Weights of a small transformer language model.
Architecture: LayerNorm before each block, learned positions, biases, untied embeddings, capped logits.
Training: a variant of Muon for these matrices, 329M tokens, 10032 steps.
Each number is 500 + 40 x the weight over the matrix's rms, rounded and kept within 0 to 999. Layers, rows and columns count from 0. Numbers have three digits each.

# down: layer 3 MLP down (transposed), 1536x384, rms 0.0431, rows 230-409, columns 224-255
# up: layer 3 MLP up, 1536x384, rms 0.125, rows 231-410, columns 224-255
down230:548511497498501497477475536547517497479514493476515508498533509537441453495473519492491492500517
up231:511495539522502498500486537459470497499483480481504533532487475535512512466465469533530495483516
down231:498529477540497485511514488516517500471488513485501484514512521437486466485539516461500503529526
up232:551569489506492563520484502529535517499524484574462525532499472472509478535532584501489451450462
down232:501535496516541485593465489431506491446428494485466515458536483474515515504515489413461499529476
up233:519489538530568414511486439520471437495503487544483497450499503597460541530475473537491376467488
down233:420473519489488575450479612425549515521508524487495475546515483429528542535403543487489561560496
up234:521500508519491546515503500483532529465506463545516511503492499492509490549528523501511467489495
down234:497504480498509483509506534506529504536522486519485516514493543514498528500505509515479524455507
up235:479447501508502570496560477512477546515490501478450556469469512487536504489534574480466517534486
down235:504511510518493470486485502513509435503480469527537501523490493435481474527514462470508460511534
up236:423478480537509545460447463528524562512460476467562550503481509518533510413468545473524586505482
down236:504500535481516453472546525478520465486548535506499482528485489467467532479514448479489419553485
up237:524472459462523421629516491524623570471521498482550488486491496600466577523476525485463545526426
down237:584485461451467509477436447494501452514512534491460565572551552487471454477479482518464440518484
up238:548403495489490525454593519552446427535578446517494501454464520474565502532514444486528474475507
down238:469474449538565505572496539543443499486510502439447570489529505540407436516496446528493501476539
up239:474509469504403506477527597584464503585541495556509534503500529477497433519494570509479563469538
down239:581482474450516438618452452457511464449542475453526454415476580544510489457554503543505462548491
up240:466511453464467547504526591552516504525491470456532471496444591530556518527551541504443540473487
down240:546463506477502519476484435441509529486556511474459526512512445483511511479511516514467492498505
up241:486569458469432467425491468475488497498423539398451483489479585395483586534517551463487448504449
down241:461509527550568473537503614407503468473536516466507466548485496521513523544493443482479529538532
up242:521509564500512544523499538488501487500455499554522505496419436582438460506528525540526506516501
down242:507494480467537553464511506466481435479540479494517499551521542413585514479468547446425473493526
up243:471505467560460512490514453545576452493442552425510546534510492487481590504440484492570462482526
down243:564442456490560461444449494447485555563511445507494512477483461450562411498581528588479442492500
up244:470533451482507519573491513489454470544530455521503556543450435513477479546444406587470546522488
down244:454452491471520455450496459582457470458488462532560581502485509495515453491504633427532465508542
up245:423495464431529499515472549558549468542403519401473470463440394628586555524404461611448445541508
down245:547542493487477484479429538474473530571561590592463535457505489404511504538541450446412486505524
up246:469494491460498462480445508544500505521498519502519522520509452480455545489514457559501510444514
down246:545450489527493474526496520461482496472516525484487478471531530517517479543430485470487462529432
up247:474517448469573491531504410526441420538576528369522515461475495457439476484463461488465571540546
down247:501556482459579494532502399487523508481554479467561583516500485582512526478461459507503514496494
up248:562510504492516444574586409518429451518506447502509515497491479436523527580460522548559559482476
down248:470535470533551519435455556561551408474561578553510478493516517595482470399493572492519511554516
up249:549482487532499455488464485425538558479544441462496561507405463466536540566452536545499460526459
down249:458490512517509484512504535481502493526460476519505489429501516506503582427503600525516529491518
up250:500469470586503482487581557487494465505497467529443485436457505550522479514455418505488421457461
down250:556501479472440519514458462500474487472471528572549469508525490508466489491532538476526471502489
up251:476478449490528453486494560469473456532446489559472510529494504488461492528451550497479458532448
down251:513549394505469487533514476508468491511564480495503479527493551562454504442524437476570453423564
up252:514535439454456506494467511487436477490465492459501488532461504545510474478463494497480472520486
down252:527490563526487515488461526529460475527424559505477428502504407640521513565509480578499499535565
up253:535495482553491495506491528499474418463538507451494503473483524451563513467517518504499499531422
down253:484493509552493482473524495508476500526540552472539520533491449501481539492522510514516508479521
up254:528585536468507560558506534466492439556548604398483500512508466438484517466556480490543489502396
down254:489587574514440551508531405469483508421443435498487499588490424418449399522510523511453601490475
up255:519505473436433444551571452466564460463419545443431496512537574534510469467518466515489485524470
down255:453502436563538474409493519422390469492584498531581562521542460480533540589486577446545477552560
up256:554520529527545478459509529460529475465508437444478550511402534462569548476583449522479510479467
down256:474564419441451467465480523572425526407439576560510534548456492510486447451429565485521484474485
up257:455514492479508456488479519508541491513516544486486470501532536539511505519481443545536523527502
down257:515519505487493507511517501520497525490506492530497521502476476464508485463475536499495479478483
up258:472567446508539499545508481579545536471473440422466519519509443440458481505509479471479476505463
down258:485458520449463439440505552493517416514592530509537490477453479488478499493475468479457498533483
up259:479508457553524487482493480501401519582428489501529478483440402558575454468455591484482441562514
down259:528530579547500519484526483514556494450494525515493551518522540437485436554565527479520505525424
up260:505494529523522517506563431517491501507481520553468494522519523515542456495563446456570445559486
down260:547477486475505506499520556501548502486414505486452536527465480452536509424535554523453522448479
up261:502441489545523519504527555483549505536475442440523486543408417416495525527448468442471466513377
down261:508461558470524482489503575501503483532434517508485422477554514441525419416517592471444495500581
up262:474548498503492497509455470491505487542460503517497470505565522484512486514491494514535524528486
down262:487524477480495498495503508475493530465522485469512509516440493505525497496492541484473480504514
up263:563541530538487472414536485534591630485464448461422462512471472598630452526518412474512449466504
down263:518472490518495462655571483528523484534570469564562528430466501577411538423484564542446524435484
up264:447509499456424505524583437467494533568536477475500446521564400505459541461497493498473471486482
down264:580530479434487492546478552488535488553496475475477493537479551505498491501510500534674457551492
up265:557502524457470447528544485550510546566540464501527494470645561538511456504444503452585500462405
down265:477482475459502465512451467489519433515427532474477439510491505500473497533476530554488550542530
up266:561513491508466511500550500521474541488603492507510512421492512449480479504515479506500515528482
down266:517513506507496529533469471455498468477488458536456499472477543477487507503516533470495484543493
up267:430451509463473437410545487512414546412472527536543512434560513523518451574468409554469439475422
down267:584502455432430454519542571506555525538505413524434556430430496539444489526520603510444508540550
up268:436590441499509500496521470442556514522517485530532524543481461553543469512458508426603520482460
down268:538464498437531488441477552485484501496503470524391510477531538514509457518494472507469516582485
up269:501534480495521463514478522490559502551482523495502566484472473469555499414484474555450442486439
down269:499546535519486468571476550459450533502405484479406479486473415498577524378480451490485529520521
up270:564508576444469449463476518513522469470473525549472490517476565514534527519457515496527467457503
down270:522543484507524464437495586489528536490471482561475520541456483539474516483451479516511495494486
up271:509493508496466513476500513506491532503537508478496512493506499501469470487507483472543518530495
down271:533503487496535474485438495494497481486516500500529522531507482478483518522503467492500561464514
up272:492509497484499493487478494468519472488499494486494518488487504509500503508487505511510483547489
down272:486476492512487508485497498496469522503530499500484511500496528485520516513516484521490517499508
up273:485378493444490540502533483504490580482415481536524518432482451508494533525537466555545449520453
down273:497534507521447542501526414517587483552538516477404502512473605573532486538523499494494468428520
up274:520521522490453489502535485515510482500502489532489489508529509486471415517516529520519533471492
down274:538466429509517520480469512513462508527458473522464557538483491460491530524493505525506491530532
up275:449515535428493458581489483509506563625499489450553556551512520461487521519530431535524498480483
down275:559446524500462509442551588475460495440504460489519414465512533463537519515444433513479483466513
up276:440520477524469519443416511513442529503542467499507574493437573491497529463577562467552501491521
down276:531465562450404482517559480460501475504567530471520492489578376520414505549405577523490460475500
up277:486524424503464514432543452529502470558542490410435492505523524457536556501534428453540485447504
down277:521471529450471478495547502564443501554502513495545548489510478506512516460535502435489422551439
up278:437555514437571488529539494500435512506462579491558562532517502498505515418476410535506527469508
down278:498465470513556465409473488470574430537519443476446558538496512531429493510560502505560511568416
up279:483475516492495514524519509505500487491494469505517521487523509471497501497483506510500510486501
down279:492482484501511499504498501494528491490504516486518466471490513508503493509519473509490475500481
up280:440576553485491479523511462547480497485511483523570473452485528564496509458496547505539480471526
down280:543502456479530519530516499494504487507519527524418503531460442393600529498577537466507518551452
up281:522518547460496477517502537513518489481498506511499509498507545510603495535505511557521480488468
down281:529508492525496535488450440526441550479493518486504512553564493445520548494523471500462478458509
up282:406485562485450559460559559492517510519490520505547448482465565509524545498489450493536559537489
down282:497482425466494449474526513484484513521491458493450529507529473439452473458430523571503494515493
up283:523538575547465416513466484515504480528479518492452522457487518511466517486507528486494499492502
down283:500459494509508510454519479459454461489542455502458470500527516506487503487460433515490501538494
up284:478513530475474464525512515518550498454517509514528466509449533547467503481489504460519503451509
down284:480500473511510511471517509524529484518528494505456495525520489508537468514488516562508512499493
up285:512489449484596572489494496508471411539575512441432526488493493554491539493487509517486567536420
down285:502451517507514457505493482505446569487529550577483544541574580484477445479492499477495460558491
up286:492498531501479517558543463480441512531448494491511539436436454495426495537538510503547486468563
down286:520457506490527460524523463523462438492467503471535476557502502559507537506470537455523496513480
up287:504502539480503484473471499519517472495480469509507533533481520525484488508483492526517535487476
down287:483479493492478528478501476505505538490504523486504486485514487532485515491527489498480473540520
up288:524493510551576473493473526477525500499447519444524543527479466442552493509472472538542528466492
down288:556483469522426466488574487481509534437487473529468515464519455498542497504525543484544437508489
up289:508455479528543468519492535498501504526521485498535511537537470451410464569513435533473563543422
down289:513516474514552529531536429510522485473515544516511503487457522500532497426456509520516493471466
up290:532468469502524478499471505637538527555491391555545516506516521491508524540343501508484484513516
down290:431564555576573515506548476453468545540496566366533459475418538456427520414557456593456495476539
up291:607577548424527350501516473527488435476524492575537433561594564503404601472481445541463527425463
down291:382484529542478576453428416484552517487517431455512513514569393516495539579376517449516427544567
up292:533507531495550524471476586515479441520524529564494513474539486481496459503504504512486528480462
down292:509516480530482533545498430501439513539469520483523473504482485502552543475477482546447487558480
up293:526457518478453503543523499484556546537490476552501512520510543521521511520500497495419512482521
down293:487533470465485539475466538539542503502512511497550428513510431539490524525489494529521442508487
up294:527443502551421493507525572491524521463448490478538545527445444478640478502509524480502499485538
down294:467573518474571425507452377511531421498573547483514459503542482454394527450519554506472516541509
up295:433422549608427571583447452526644466462510455444490502489448499566637559552532457539486489533538
down295:647537435495570441422586498482568527497497494535536602549548495540412427522482594510540419476458
up296:496413534539524516515476500535488503482498501460491462529515435511490523498475512434560519610543
down296:424414444466545489475493449491504461473458580514542488483529505443482535553472522420469498487479
up297:424528452505492489477568553479555413406505468488463462416455415536440514500483479491575543514513
down297:498473495470491507433457482542463537576476477526439543538522491513543446508516541506447471487543
up298:531501458475420588494488483499438507463529534453524528471470470513474489464516455531540519499494
down298:474505517527527483531501565458477520462469461586509512485522532494477523549440498457429480493481
up299:504532488519534478530443466529465496477494499525542515542487428475467550469498543464569449507497
down299:477454531455496487540565490463543504518490491459480525445494542498452504508516542571457531546534
up300:529581446333459495522583553452563544510633431491539439477499461422474483509539523490542448443506
down300:584485539537445454508428414482571549608437531512646596501520568529432578508435495581519484436459
up301:445479495464519476459544465506512464516471571512551474478536536512497557614533423506517432586496
down301:428453502492497570524534426646513463507512470493498503580502386461548464450523505510486605518463
up302:514540519431493522475500523487516543473616557579529566495462515529413463535509558570510415451522
down302:529490417497464513546577536494516491593516436529506483479430561427556436453580477490536598527514
up303:478511492464510481512497469429545491483426554501569539534483441486496506461488497439510493539558
down303:567477437594495502560456484580468536465446419433478515552504522544463532536522518468513539508461
up304:521567524525457538510526519493494490494538471482487493485483501539469471514495509535486493467489
down304:509486497516510514507474494500480512475481531478512558505511511511492525487520480522513502509517
up305:490487602465535524519596567501494536505459517512544485493471473533546444479450427502481476526455
down305:463557453512499502489351516541483469522457513487524463546535512508482467429493466486557574423495
up306:543474495477509526465441517493487485501513442459464532515506512463521537529537499492487522517511
down306:425474476571494504503492514510475543536399508506535520535497479500475467518497523509440482532490
up307:511538548465395429578500549461470549552548499508496501518430575516441437512453446483457443431406
down307:436479543540488578515428522502483459510478462539491498514512454577520512370505546584559501479600
up308:544464535450484433523464457473499513486563520483503512486552507473514543375473509530488556470527
down308:614473514500471498535483443539500479505489532441532601433526429473567500434553450535516563489497
up309:525576450531507482488531467444471498465534549565493520506458510542553501508514439543459464506465
down309:444532522605468499453444543511532480532558459495548533465466535560461450457448519529549479546491
up310:543503522478502491481541521526479496487433488555481487504465438569483577526522480481475414526468
down310:529484464500518459501505489472560580517496490380523491498477494427466552448496529529517517419513
up311:546493469456456523519557605473536584475438483524505517437494546508511508495532538511484472453526
down311:472515509528506427537482522503522501479515498532501474498497480478470471487501510455458476509487
up312:519488500517515482512528501506509519509477511492491515511509511512510507516470502472494499505521
down312:500502461544499496486480529476492499498512454527505496502538501536506477502533507492523512517502
up313:480486549521492533477519475490485495504535466497526519492506479508503516526525482479508481524488
down313:507511458477464527526479526547509507515497506489488486496492524472504487471467488539491511522485
up314:527485483513509471485486463450459517511433513474454536470516464534470559548523503463528521488488
down314:495503489477475450517485475525533530481584506492563504481515507517494467490436490504524494498495
up315:515489469472487547478590458517464518455478431491465494486452546547517577447535480571563512467492
down315:512498490455472534520387483420521530523456505468473504532486473437476559491519508401489503480466
up316:477539582519491447477439523420424521553548457481492577435457457563431501484503498529450496426497
down316:549466498456542488426491450494431501444364516478519454556432541485529464480477550466504579510517
up317:549460626475431500558446580487552497598528612385551431525558441556404591534445458449475491480556
down317:524535355436530597579575518533509573467519473545512634472578486451519539489613389571506543484494
up318:564491596450494543522531477480452519501500560480505472495466488499495468536469513433468487492540
down318:489488451445492481465502518503528504487505419463531510511440572455492484448511516535533496484469
up319:470521513422544548494488534531481514542451551470472505459542522528471541439454497556565479470500
down319:483470472443474483509491515440544529509522480489439479528459488494481444522450547509515485442492
up320:465565505456524502450471548528481464541440531438488483445521472440474480496474520492586505449448
down320:512508560485494441489502497552491513438455501526623506548512529519522476439498558511535544420391
up321:483577500521541503553571478494499509489440496565545519529520553525470547538430459498495484615401
down321:442505463481549480470478509473479547501544537457475614435500492489542458512547440529502511419560
up322:542528513499412484512410455556486499501500487593516488579579482517463477531455480574423431538477
down322:467472496545606534452526542447537489468436565471521457521531510521473473431487480397574505435540
up323:451487490477462495462429540538423500529494468593577513477496466443490505577541522567424531454546
down323:578437482482517514561551431434510431465532542468456455529581487508518504514469506506480514506438
up324:588436492500523483420468529459496510544539418489445484493538544520556504441574438439505544563508
down324:413662500560545534536491501498476466502515499441574468487480506535478431451502512468524460442536
up325:486568540465465519505518508533527485541545524510516454464473453496447569513476483467544451515549
down325:547504482502529482518507530507507533493516494457486448517546539493467459502472517530440484461499
up326:517514448516504516513477445524438522474471454526482496503525522497514452496566561464457521539463
down326:475466568436502455492518563444539523489499466479496505446449508477467565515479494481484486514528
up327:509580438413507470543510469516428498592501529505532445528467498442570474441551498505527453525489
down327:454498561566432460399422526477518475408472585516508498492478547590494467475430469471504558404483
up328:539541477509483485510539530523452464471572500492519497489508506540439512496505502433564512492490
down328:471462466466483553469437519453538594515441494535431473518455495504574523496476459530409534436513
up329:421501550474514504453481491517463545477513462528494507524550473523585445587434502526503485515508
down329:503508500462419503466507553496526486441518598474504424505471539556472476455522498453489555488455
up330:483431560505440394471476477405507491552537384452482515491553469493560363498436467493443567581488
down330:420536502488485535518486564499514460481491565538530566427468449496464519475532522590478507481535
up331:466558479500451494476513465520543530499477484513523526542458483512491442531516537566541457493487
down331:503475544522594474504463576514472471489493487470508485535493568507502541510494430473520529537507
up332:514480519461487557518454420487480499527436476542479496466471475524490477471450516480474438510529
down332:459495513506563434540575597516532519565499537450518520492514438536425473484528513481487492443515
up333:482591570489582496529432576518477507465497533445536470456477469507575482510545456616541517497486
down333:470449479483460474552454453547480564542447498473489416478577492442549484600521508506542577466393
up334:465522507512485508404494514540473482455526450506477446446470457509476397435504505480486510507550
down334:491487517503527460547487496512563509484394529522507538555486504434511492531532521555482452422498
up335:513481533504569478504529485558510443438468547492481464491583456494443429541514488462527446428514
down335:447440525542532436521438488476500510555518542583548515433454478486543543547463488475531437476497
up336:523516496557479503532526551446504526519516540461491501444444527421528525546613528470464425544497
down336:540507514446571482448486538550478466482486524508458511466550550540499449434547484536538472500490
up337:422466530504475494506566511410503514570477467515506451451517467484573579465528468518483519562559
down337:505535489462451500516484508508461530523499512506507468506495539496435426519568475572538474442485
up338:473467539520489466450467523594515466488540553460421509479500458444458534465487479527525447482429
down338:522488532504551461535497491508420438509546521442440517441441542496540556503514528494452460557485
up339:504530500466518491508477529478515499506546525527509502448519508502497489503513504494511497501506
down339:511490537505485468495525486523489547497489499527487506529458457512477526492498512475515493493501
up340:494562534492517521440500434539478482466422525526470527398471528547562494477564468501545522584534
down340:506398521458541535591547465495514466546569454499452501506508497504377591485477451474426503476529
up341:495532500495496496481470528473447492482514476518516493511518478469499480487513543476517483461478
down341:538461529499527474450523485512510563515509553466459483543467484491525519473439526500534531498464
up342:475472501499468574550479496543534576555492531518520473466474528512480458598443540440473464480486
down342:458471468516482393486623451522476502470575478495492476529514370509402512440547512546453546498540
up343:485562477480490519502498451483422467546537577432571496505457481542398474489484512515521438507527
down343:558459516530473523480503495540530568445487510470514472507508494486551511435460413450478567512559
up344:542482530607560569520517524495506432550552572416439466464526471477489532514523513541548491556481
down344:561480523450482497520568459516530535524482468343489476501544449524494605478471464438431510496455
up345:488530441472480584524470577581527477543534452470449500460477472500514504424507456520485513506591
down345:492500491522438590447514448440520511434513437497416466480524438503535510569473521445522518551540
up346:540433491494428585372523546546400539514531591522445507420493593522493475420424529492551408495484
down346:436502433412473545392603585491490452554373459427497435551525500484547509382546444476508478509494
up347:418460511518479534464519433497552543506528553475578469528481426486514626465493532513536521556499
down347:611516536509517513594522543469477543477509468476483517491493540553409430499470496455489509523512
up348:455456521553428481456490505496568507504501557520500502526484499544491568516456441493481449504485
down348:545479449492519479546479512531438499487534472481526547454519525494477494527483531496484505466473
up349:476564483537475574449480521556456534523477488451492506488498503478511408504475530542516516486503
down349:548519503489553527540515510406458449485492474511524495536447505468458526516493496485493506468488
up350:480500597518521571504529447575491505471480483497528504418551484483478511502527512483528480463517
down350:509498512450456535491484544506513437507470547518492579526557459480545525490519538554386509469563
up351:529420511504518527574459509488516481481565463421469499481526436366531494544510523517469541549507
down351:477576527605569566496522471488473495549496520563510483547544447427515437564503454499537507503490
up352:529405419561427488615449504437494527552392557563510448580556510560494453527570503526534358482480
down352:554529541470511549404532533589573470493526458542564477496499546541529563557411571541483585493566
up353:540535535508479511471554543528513470419530538583475448398416550543507428453459470510526603450483
down353:555491522510450454528487555476463470609454453480585516559544548507464535569569491389454451515503
up354:401563452473504527474545525435495454587445519539511583467498479526521559467482516534467495575476
down354:530544500479434538556496537508491578472557451517495509461452514494413467474474557553511494518535
up355:461511456463462448475524493444498504520515511446455491489484475478451451482512484471563502486453
down355:527515503466541478477490494526468527466490495503480496508448501502528497489501508493518440447519
up356:561524479534496537498487518499590510541487493458480414445518490539512545504534528547472440490482
down356:407532462461525489456484482486438568471446477565492504500469465519550460488523485582537536422522
up357:484452450461532488521434470495563454555507505475532538464505471471453442517506510500486581514497
down357:474496451490495482506507496522492537517451461526479502502546515510555535478476526496449515490532
up358:531610464424431393381447537442447446480480534503452467540484549517467563516518482508434564525490
down358:545375526569478648536489585579485526514493428511425498516486424634551511606460534439485450555436
up359:540492469562457470509517537486531496520494433499466490521520486531486458519487554538446484516503
down359:531567554491553525486488539533542466520562542521533537508439466490481538499473544509473480498430
up360:532501573529471487522481510489493541555493507412508472429475471507515458423485447510466520481486
down360:358558494446533505475485516465561504477420495503537584494552499507417384445481474473531555485509
up361:455548448485506512484508470458479529551541583496527493509489476525535520465495519584476497514532
down361:504511479453480519454434545486493483494462455490516526502451506471522457525515497463507422467488
up362:416479524508492452557468490529534430512505447558445484515457475535518479529488514523506519556492
down362:481478482479486574454508515463456507530513544520556450480530525543513487516491520498499491438494
up363:506444497500505571475516555492514512438554437400461534460408506537604490460579477513458444495391
down363:489513537509542489464501463426539465519417413636503574523459531495493479500450494457534470501511
up364:524424489562501450533561481459578510466501534509462582505496498527530494498474544472559548467429
down364:512492534463413526461511505522402559508562478474487420497482495431475556477482528469515476498574
up365:525450491464506467492526507526496518575564535476513507493458493515508453478470464439512495528516
down365:538504527441480470514523472501500500470433529559532524478498459464496494488502540531476488466545
up366:488482570511489558471542510494464477452422519494518515494445514481539518559558458512543529534518
down366:472531455485503512548507499514508508513500509533524515533477516460424503488491569502440517503513
up367:558552483499511451556490441579475503516414504452454510583506555492511450535561387530463544542540
down367:464506547537475505498529531502489484465637447494550530465524414389542433548522533542503528540521
up368:580580491538552537480457548505525544521618519533560480438507569531486569533509530507561476470474
down368:395525490511480438526569399489512494519490510447448443458398513489492467543536538478526441534410
up369:584496577531472561449524555531541545452531462507489488456460477522544473505558519535442485547552
down369:498526519463511484525428465487515491508453494505533492602432528614479520463493502496548472429481
up370:527602483422501435565480512469438496522553633499550465470503599452507513468476495493456478501446
down370:518472532543469563516524536540576486493505474504523476577494450521514501506474510502505498543552
up371:552558510524464548442533561501484532525432534502534427425468548432520442553517504530485473469487
down371:464518480486500489523496500520435527509499494505482438451480532489549571530479545461500502448543
up372:468482505522431492434508489465498536463435496528505545470480583498547529536501535502451457489536
down372:488518522492505539527503538481514485514553480509458526477592489462509501535483493506490547445522
up373:403587533401494473491458495520554471533467500555552521471428474491506428492562459501445469553575
down373:591472447562502504448512524493550510428529526514515417522496470497511556492455493462482472552484
up374:439496521416496491499475489497510434522542564476576527476549502491417524484442479570472458530547
down374:473509550417463505452431564471501436532477504521484482514517498449448468482536480519510487466452
up375:424497466520606411464526497452569471536549555501548542536526532493543483523533543549464478442535
down375:506580511502418553522536502534390525470507487452475487489497496361573510410462460505515547547468
up376:532519466512466587442633522444516439547530521578602485574396545493510458448570558549457486455425
down376:553547603581471439453443533477516478464447448469490401469548513463494452633496523416572476451550
up377:617455560557518541471468496546507504568558503475496518452520432463515526484574530525401587577461
down377:500475494505528418472517414500540437413541508487494558464461557500479484542440539517449495465484
up378:451535516380552421419472516333474452564406531459607498447564474496521446415472514484447470510529
down378:533437530431486641547622500585592503568589342596455494490575477570446527515553460512510499465469
up379:486503539474541499465539557485553516515476463438448439483521558552446537559493499488436468467444
down379:641523503501457471468555484425570538562590536549460515482474494452476474529529479561485521521484
up380:458542538502466536529501487468514488548468494510546520491512521624474498485489475497494523534494
down380:540469510563486471522537530525487521466543458486522553444470505558453509457529502526475558509431
up381:495584448470395543426477460442487513495520472628552430509538550493547545537548470500481450589449
down381:445528447437565494588525508532514509506450461417549527513491510542428519449512509454498421447503
up382:565476538514554560389509508512458499473445403462502486481496467502529521511530485577493529487464
down382:518521502532477448548497457507500484541542501504503479503464568440520498442521512462531524534487
up383:455488527518498485488453501508456505553506449434504499564494431497540442484514554555543515538485
down383:550512528505500527451443542549444548489484571577465406499449491481486564512533553486549457513546
up384:443479513495545487532492440498494535533514483532546507514536527480493480520477485478471515472497
down384:466520508496453499464497569501512475505488505457454502473503551509533493525532449509479490538522
up385:484485492528507452450521558526491491519466517552455467438454590530519502456476521463519451480520
down385:570441455448496573518493436437528545470509479454575474512501454493519491486479446490475477454556
up386:490487615558487530476529514454509490548563540505493413544523545444582438477519495500501379585514
down386:479568458521518450554493491504503458477465460592501507484508479535514517454495519493480526463460
up387:505452487496483467543464529509515505545485504493471560456536519514496508492505502490436449508491
down387:510522496496469495463475497529501517465472541481475457502495508470525518542484436512535483535504
up388:503532435493551476454461535527463474528538423568530476455487547477487477490560524445519496465487
down388:547560518435466514450569521509537511495469493452504571483486488456489406488483517560478543496576
up389:485491480457483481595539480500504463471520550568511563504491489512481505485468508459507529532498
down389:493516482477496508446502533482486544485484481490484568525493475539455486496504458491561528434496
up390:486486538458509490501485485502500538461531526482529479461471476502501466481477509497477537451512
down390:475532484473516434466477483536473516499477492496486533511523495470492496521514510480459470500490
up391:535541512518476507506478548469390576503494523511466456516487484469552496535479598454445491493532
down391:472490513508494452495554486528574445447440490522494518500485484466486513515464461520530479500462
up392:431581527620444481481453476517373542540433459497553484547503545436514454547369449420542457470459
down392:481434503438495492558498478515555502457589591442523524433519511527522436512548600546455486583500
up393:455455468431485403518468519487494496493478524506555538479529516509489466475388520530469447446626
down393:573534494555425489496493530505517545465491509511461454518464563469508532513538440485451516491415
up394:491549468493441517437518539510515513490524495484514567470480516479483484504489411513497496503505
down394:528463550537545462522500495486488457498462505495460445449503496518570511515518518465440517494533
up395:481440438423488497522496545608534544450533509504491484493496502503454499496530526463437542473517
down395:574448495517551471510510423429518533515504482556520489481524440518517491440465520498542479478571
up396:542566454487443453446559557442487538519502579493522449551554517584512553388383448455615433506581
down396:541455496563455560558572459529478436530401571539429553407511514455558487525590543463512453413573
up397:459503465533533503526484488462516543526471457500567518482533486503492519515526509480586465553497
down397:479476524601477473424547490547506429476505512465452489538521503495484495517493518440450539559476
up398:586546459489530458447510462407435552507383526438640534537512544375456492597486380492562474418543
down398:426336504453378620470600406479544468538520436531512539483494449408504379392473476558544550588448
up399:564500507537509471479524470503437501483459507535547470519404501495543537532470471507474475500491
down399:458537462433497560463432493471426493507575477510467476519529433469510490507557513510492541494538
up400:470489496462494527505446503509498504518499451496518538550506470476509509429446501502510447553509
down400:531527515522452519490514481494430499459508469451456536538469493499489529493488495509518547500527
up401:463471527432496479486510493519559509582511516416478478430462504532472511446450515498512499584556
down401:469452481462492502527496445568500397490523511496526489514534452481487486496537510546509547520481
up402:533383546607583562461398600520512366540612481457509507533499464486476493480484478482593489506467
down402:418557445443404451424547496519559508485449532455612530495511586418533495643537516506506474448496
up403:501566463501490494489516504516513485519498477498498532484490477487487487504507522492479485480528
down403:494468513497530500511496505472512489500512539505509507510503485468515525512474472533491489503461
up404:578452426536502525493531515487431536508520472427479556520456488471418508461496466477536504502465
down404:559524534478510456515483514453520450442424549475496470451526536507495539533507597527474510503482
up405:465563478550517490474479580486505529496562479501501425496485524546487409444559502479425489523521
down405:563460501523523560522508471532523543524533601499514498567497577448525582540459555459488535452485
up406:481471505498445465576487540500538570495492441541510485460555493445526574489618514483479538535457
down406:503450504545476536530589437450458494436526452505374555540428465503506533571616475509458535588505
up407:525510542479477465539584502510460492460516514460502524477526566523527473521526451517488460497478
down407:480463480448514481500490528490529556539489507529476483517498523512534523448561469496555436537522
up408:521621528475491525403576443433502479507479541503472556518475474546497532453535491443472410481502
down408:450438484487519442587395570549553501555539532454506471501509461481530498480499467536553494438477
up409:553488513485420628507496553479515482558443495444465528551458500508501503494459526529520545448483
down409:478451469554526424507534545496412505480521499581510481454475530497465555492493532447544510444472
up410:493487520527561453546470460494510475480532470489481499512430526523481439482556467556438464501468